Part of a small language model's weights: 101M tokens.
Each number is 128 + 24 x the weight over the matrix's rms, rounded and kept within 0 to 255. Layers, rows and columns count from 0. Numbers have three digits each.

# layer 4 MLP down (transposed), 512x128, rms 0.123, rows 60-109, columns 0-63
118133127144106159111139155132173172139122164083098138150115097124116100105107148112131116156092114129115130111161118130159126146103141119073119126110126154124149126105083165122106102106093097
124121132118129088130131158202108084082103098104149125120158128150095128109129094153118144157132118174161110167127129156185172126118103133129161120137127083094128143154098176146151180147110124
106081114135097114113160131139113156117133159126107097107150156155121193128115157130154124113147142109153106128132147165128114102120170134109108140071075083117146155122135134108108130148131093
164148121166143144147118154154144156124068125144168095122148088152147089153100134154120094119085135102090117087118144147147158112148078065113176127154109109142135150157163139157152130102104108
140113116106136150107126136125110160101120126100170088110090120098128100149151148104135117113128153151115112079088145131107129138159133157147132088137122138123131144152088100129137149126130111
177169142151142123171122146123093143179132124127178162151124144111144139160153121113105138105082161154112138141083112123123113132123125123128139114115156127097116176105093123139175121160140126
142109142136146129141156124127140139079098100128134130133119149167140109113166122159095129152135129156139121145123102116152155120128130156130135112177141112152136128116153088098136105180177118
094115131131113090116122129133134143139156136180172106139119171126117157128110109156144117141131121129120153119138083128120181166087143141131122127132137119123123141130136138143092140147124120
121129123117108113109123146149131154121097103139134115181107170127125093109113135127129140146123146180176127109164134150095174104105138151130118147118098077123153119096136094153164138116163136
093160164155123096083145151164115092108152101114096146133103125111135179139091126111129140124110152079077104140100108111131147129152104099158109125127143162102105141139106112125115100117163079
103143129122194071128082158171148116148109117127088118165112120147155115121091136099120124169162144105153136128134142121123091112098120128155126128159145164121133125124127089134161086133101142
120147126138136177104125132165156143154102126125106130131153132141118138150126153122094141109138144136088176144094098132119142143123062117137176112176117137136127075183128109149111136134134115
093165159124106151161109099110115119131099144123120116140189102119115111133107147127131112111129124131112116102134153133121158096131107149133133139155128136174097062114181132108133144118119131
152138136111121157104141142138179109146136111132166106106132127122102122138133145150164082142120127113110069135122101120152156116131147062121134149128178141114141145127143127152117114092105119
112105156111136124128122161102149161155136159146107105124132165127118135143126141149149126127140145145120131121132131122139146114099090064181170125182170183121107117115076145140113152140111128
171118126179113165099158133109084148108112151120164095105139125131087103106150140137114134156125131103118134126121115148129139119204124151128107133110096111157149140162134136126096162134127125
151117130140082145144128104130103149147127167106121145117098140143138145145135138139136137160108156099149095113134108154071155165074125139116148137078144151121142110084175135125156092096125086
136141115149155126142171121135099136148161135152099141166149141127165108126100170141124118165112115128104128138110115129115157123146162147109136180115161145153128090095101120209153100128128102
102137117102155134138140129166108119132119104134066125145090148106166122112125173102163121135124090148114145160158133191081141144150119101119153179126107168164094139125106156123138130140151137
093128151130107108166124130120160113111088134095146145122127136142133112131161125088137119112147160140124138106114148131107136114125138139115122149105162141116140126125135145143118092122175153
139130123078135129133138117160110135126153135113090098149109127141111102162110168103154126112148108150124129113149140161142145104107128139119118138096179138124139124118121135121128107081105111
130150148141100132120114115138160118104084115151124115155111118112148130151154133090158119120156150135155148116153152156119119103167123093118156178102131097120135169129153128126121133122117134
122141175131178106115130101124116139143127159109103109104160103168149125188128108133149140157161085141103099173137128149055098121179129138142145102084122132129113120166177143135115191185107130
150153136145154133141165139074123097147143091127115093166125125130147124113158146155124112082173128152112127126135143105125123140131138128114119113151174145159176127127135125088137158144101153
108138092167149124157125092119109135140140138128073183137126092135144174141132121135110135090127126114115149096148125114142145149139167135109103079134110161146136121116129144138144145145097142
119106135155096110137105123124169136118102135119117136163118137145103119136099048134095122109165110134148108121136166133123123131123134131144129137136143087139130117079109145121162131155137145
155137170107117168167102144133139100157121101133164076159142054107135140122162139105178109119085109172147164145119116111129121128118141117100105162154109136084103189071157091107121135104136084
105123136112150130152128133127142177137104127074115116099124099120127098134106156128111120162120107118128066088129153119139145119085126108173157113177147147097156113105133116116136131170090157
100158134107117121112107113131117156134083148105137144161103117156090103092145131121157129126129142175114133110166124112123131111107140138144136118174106125119086150106146145118138145120116108
130149127101154147107154103135099145145149170111136120170093130109143082137137118165121136125107106115131131135150122114120098133111157119095104096156145145149156113112166104161151124163098109
130138126115143140120156128140095140099108179137200141127088127093164123145177136089107136135126155141143133135136137126127156151108113133106157118173160123109113122190141101125131131114114150
087099151125090145072141137146159128108128110132172073138100178149136112145161157140109144128090145156131137120119115110113128111132150137136145157137141155114174117145159155147122123147100121
079166160103112117128083147115123139141099127109121145148087132092085131156123162123135128118106126148164117156141113116157120141128118096114112080113174127165103166161129101185100159149171142
126128139162145135122156128147124158164103110125122120151126122131171134148137140110126089112093136148088126131144122109125171147122149129143162110138123126174108078104159133127082133154121136
106130153156161056146135127131094141144108148134123118139149112148158135136137096160111153113115127136088119148097113139107149133114088193092109147117085156154100091136104148139113130123181151
107123173073129132106160109147163162170150130139141139122152115146161126122127128099113141188095167183144146120141150137152144078135122118140152144172155153102141124120108125173096102121090125
210116141149129091127152111133127177145114157125139104120161131174123083126122141144150150144103130105137140151110153090131087107107126111124106136101128142171136126096082142154125095135138134
154084086109121110113120125090141161117131147129146150164132126083138138119120137159144108120131104086161116105165117095144115103129153122105089145117156159106166114135123117105153114088111138
143149105143115135106137164126111101168127122163125145116139154164142128176149152117105104123077149127172071108124126167104120111187117137130088116144128116094111152119106096134095098088071135
104084146158164156118136092127146102155146144116100114119132101151118126116112095134089124131092129119106111136080139142119134138146138143099131156133140125099139109142117142177153119149087139
146153106146101132171088163144110099157105104116151142087135135116112104209131126122097131094122177110107141145116168115125104145098125126180126117177147126165141125157137125165123133118148111
134100130094109094127154133148157127112128158116151148138157166128121123094120141155102109136113115128137171121147146156157144121110104113105076165121179166135134101083113091147133108109125143
120098087129139121141125121130137121148152087167130104128092106128106117095108075093138139113095130116153150159127156125157103147151141155107109174124082091161152124158101114127129115162135156
111144118109141164136109162131139116136125146143123121167118103141123113094135124167131085180071150121125082143150152182085123133076133132196130151092149114110090130134098150139117108134124146
162120108147133118145083149093135097158133127078152115115151145091147136151130158132130153126125118121107123087118139138118135094110116105143157116145129118104160138130107127122133136119158123
138129125143101157141149113139148134130148156136197147115163140088159140119121109116137118085139121146136173107110124152111140131122113117098131145177098132122136112133136137106124154148133181
154095130141117132140098131129129140118118123150121148112131113117136150139098161160120085122146103134111107149158100098193116158057126060123183113118122086147104114146104095125134136138173160
113109104093119049152103090138118184142091155146155142117146110173078116115101105120087135114135122114103098115124101153149113143142121175130113098129135113167135125133078111144129163108141166
150126127115149102165144127155137118137133120163196092153156111147135122110144111181102115139140111106118114129141118195120144124131122142121130113104193133119142100150107137127149153170132124
137099149130161162114129168145101168124114171108138131156155092126132105090184134164096116165163179125126145099135121136089111125148115109090171158148152138134140143101131141175139110107112146
# layer 4 MLP up, 512x128, rms 0.135, rows 61-110, columns 0-63
118155120138109129110099179098124068142124162112128122108098126114124118145122131133145134129152134118143140144092120154165169144174073170132116135124115140133121128151162130137118111131102132
121129134116138129119163133120138102113136123094138116126109113129102105124170138158189150121117129108144156127120102132149091076150139111082159140132137125127154109108136111109130161145149052
178170098164155162155142086115155060110123152116161122107140103106111167120102095090150110162139128119065127146140103109082132157141125127134092130061097142128106138139121119120160125131090104
151122167140135135118159129130150129139119118144104154105133097153121150085124078131184113126129179128105128124172151159110157133100126119099104148143143118147166149102124142101148101129118137
146138145139125079106106166099102106194109119162081117129138151142118083099124146145115104111106165094128145138113189143118102160108156141111089107118139092126145161131099159087088115144126132
142158146121113126108118140145129097110124112111157093169097166101132140126131114113130141135138097118142134134144138126116119119123150120148112160132162124143149151204105079147131143144121135
115143127091129147130130121153111137119134129097118148128117141131150092101140112116177130132095165149144102128122143125111100116144102127099129105156134115145162126162116151146127141120134113
135114160120144121103147110095075109127131119125110119149145078136090142150118097126116104136105068103139134151072105102148143116096098108153166118184097135161108119137093164134085139097143128
139147163120159082161134118134157089135067125079132135144113143072171129135106135140117143099148138152128127151111168113100157141138142116101159138128157145107106147124151192166147148115119142
154095139167096118089127154160171129125153114148105131128150148136133133136149117110103155090150144103111175129143094132138149142112149134112183145144119151071118105087157162091128149103158136
131134130125131099111124109102137094121167101128161136118095140130166110087152098116133106173113149122158099120191159122154097158139124153132134098096164119150095142122100148094132090163124097
114106128135124117135087123150122118168168152141134153099130144122160137111124167097155148124155161103120135132149111138130141128145106129101144161107132093124124153117083098132122112110115144
129096136148158094117125097108126128100125127095134168142121136180107131132106132159138108111167144150161122130197140162126075126133140149121128138139096110167152170148140116116142105137125108
093144110133123107072113121082109124149168117177133118130136154141172141113131112061150165124090120153154150130124116129083111122112135147143132171163153128127140106132131115162118150114138154
082142114114162069139086107156174111106120117140084154117125103116154139131132108116166132138139099113153152125099139131110120154124133139134094126154139145144101144150127134108125110115120112
136119134145124100141130095099142107111167142106141130148153148151112089134123147126138123169109131119154067130104170122115117152101137138126160121115114149107104143098167084171141113104144130
146110127148091108125173162098120141115122107170153157087152147123111143106123132121144131132163149155126096142136109129146133137133122118120097082086123113122148085176135139147117118153138134
141103143132091186147127138123110141126102145127125116090122141135107202059110125169103140118161137109128136149125143130099146128107176137162104112169112106111156147097095124151103101102080172
130092111140102110139075118139133126156142160133115116114117137105151124117132169129136120152096129125169116110165122132120143146099094120139128146139109129125163136131114146149096160140126137
144093097164117140126094131087122156133129126065115174167117134107164095123187125113094150123148092122141086131120100123109066128114187077142135154134138090178136153144122136143135172130124158
066139091143111177073121136151127145146153079173121094139125127180117129092080159148137149124089115135138104146155155153104124160125145077135113151096144167123169114122141105124137131109116135
146122141083120180125145115141093137138149181094162132136146119088145103122113104130130140135145159162119136138122074138084124109135125127139102105121114108162174133131147090102102102093135165
159115141150145131102111166133140133133163145108096161142151091133166123126172155151173168118108122125156138146111132115124128145116134151084099172145163126164074087122123115120104136101149153
127133158132138141104102139107099109100172105140151118123151122144110138125136150119128140121167199100190113106158115139129143160118121146135089186205095119108131153119129171107147139090147133
135145094116135128161134136099136143112121159124149140131161115117158153114114149140087135167136110103167143121146107105121108095167136151146122160164087122078166112167098120137153129134100119
148130137134128184101154158096111105157104134149128113132159124080113184089131103128113128143122105142138157057122113117126135158139131121112158080112138123115163096150100138097112145148148135
094109121130115123104162143124111078132099114154098163076113133147148181089114112134097153158147118124093141118103175136158105136130129102114099163130116144121104164119129159140130162104150104
096087121137170156131154132129129146144123167183091115142146132117166137121141122095124125130137116085099125113101122124105119134191142132124107130117109116129129125140143120149135135097116099
121156121109146125127116110093177133139138159123169098136095123130076112113176107141175144135147118101129128118091152141109127118133143132119104137177123152100101155113093112117130161166159128
138143131147099082126122133093067083092136106109135139162125152108107127134137200155106155134147127151133150181098095146124123125133127124137126095160104085078160140144135101140172099100141121
172146149134150117133101097132128123144145129115113119106101126143138108161127118121145150151156114087128120111120128154157146138123106151119104056167124118148097115093170141122143114130132109
134091127090207125123145165122132096139115054133185137144128126130104114106102117107142139141089131142142096152149174164142130133108121109100124184122132105127149125115120105113151137102140124
142143153099144145159096129134137126122132139142119154121154097131115100132108089140124138116119100156165121141117090159128088095121080108130130150165179116073148125125098162116147098164111160
176119143083164143155105119120120140167124087126155153120133139106149131119116132102166142085133123144139092136116140139135110168128100119117095102135169136102162112126154105151118139134106099
114182144101157165133106160156122164147157130100142139170140104133109072131130150140082152120112169143128111139121127107101113087088150135099081151157144152099153155106134127079107126110115169
155105133122110143088132148117130148118108093147163111095163144145140172115130089147144120106164125132123169117126126111113127097110161112111146205116140164139119179112146127089128098136135161
126163133119148155142165145099109167127148178141162119123132126124089126133128112103153131140129139130150122077093119092134122147120082135118129149167103153109140079112134082116171138095135163
124209088142163165142122150098088139130125110193116149107138124139123112145114125154099145131132158121143149115126125123113149117137094123161134113166137067121121115125166128134074100106127109
156127154128110107092107144100122155124134121113164134131108103136147105095163113124105142169159122119161160156136132098127131148101106134104113152131137176156124062177111111096111143132110169
134097133111088142132134116097144139141168136141135147126115169167161153098105149137140126160128095116142107114149114118116104118131145120081144158066087110122105157115124108088103152147105154
170126143099121133142121132095076163124137092155154150101123102103098098163096113103076181104112074117097116164154106126167138120082143128120118150154112138153139119109141138137110170139153144
152119137115107139129126155114086121147106162129177080150127140138158111127131131137116136114111111139150136132126127105096110132162143131081111142138128120111109080128145121127191159142114142
164110130133095107142161109103125070086123089126125105114129126174098082139156107137120138096187134150090149098138140086123142141148145154100144124150158134171143148156169101138139162123107129
093173129099155114097136172128123149112111185143111134110119105157088146099118109131141106134162159133126148139153143160123112140096154132159107126160107089127106118134112109139119123156139122
103114134141127142180101165120149075157126128112132097137132143191114195110170130123137120143111096143132095115114156135110071177134146171114113131151147105136101141115096156094122088160139137
164140112155100099102137146077106106145128133152075106088131135136150115108139144182153120123140117103104131148126071113121116137147130088114142141133160137125107161091144146141147140123153092
122104098147160152161104117128161101165132170149114141147152111132166092122089103105135154171130157133170152101106147113142091100159092135102088170221104086115133116133103094105154101137161120
144093117085121112117153129138144152128147139140102124147108128121128141127133112102084107135137156123134096147184122179116127169146136142138139116104132129103161123122152115102137130077130137
119120163136140109129111127087121137135162147115130121152145088146061101095147096137146124092158153122146098118105114132126145152171155143098161103159121172148154183124139107126140103153147154
176099159079155108133124108143147184140151119112091138073122132113139070136107132118093100137151091118127131134112101117104162144074087099151103142110144106121146142135195140124145088102194180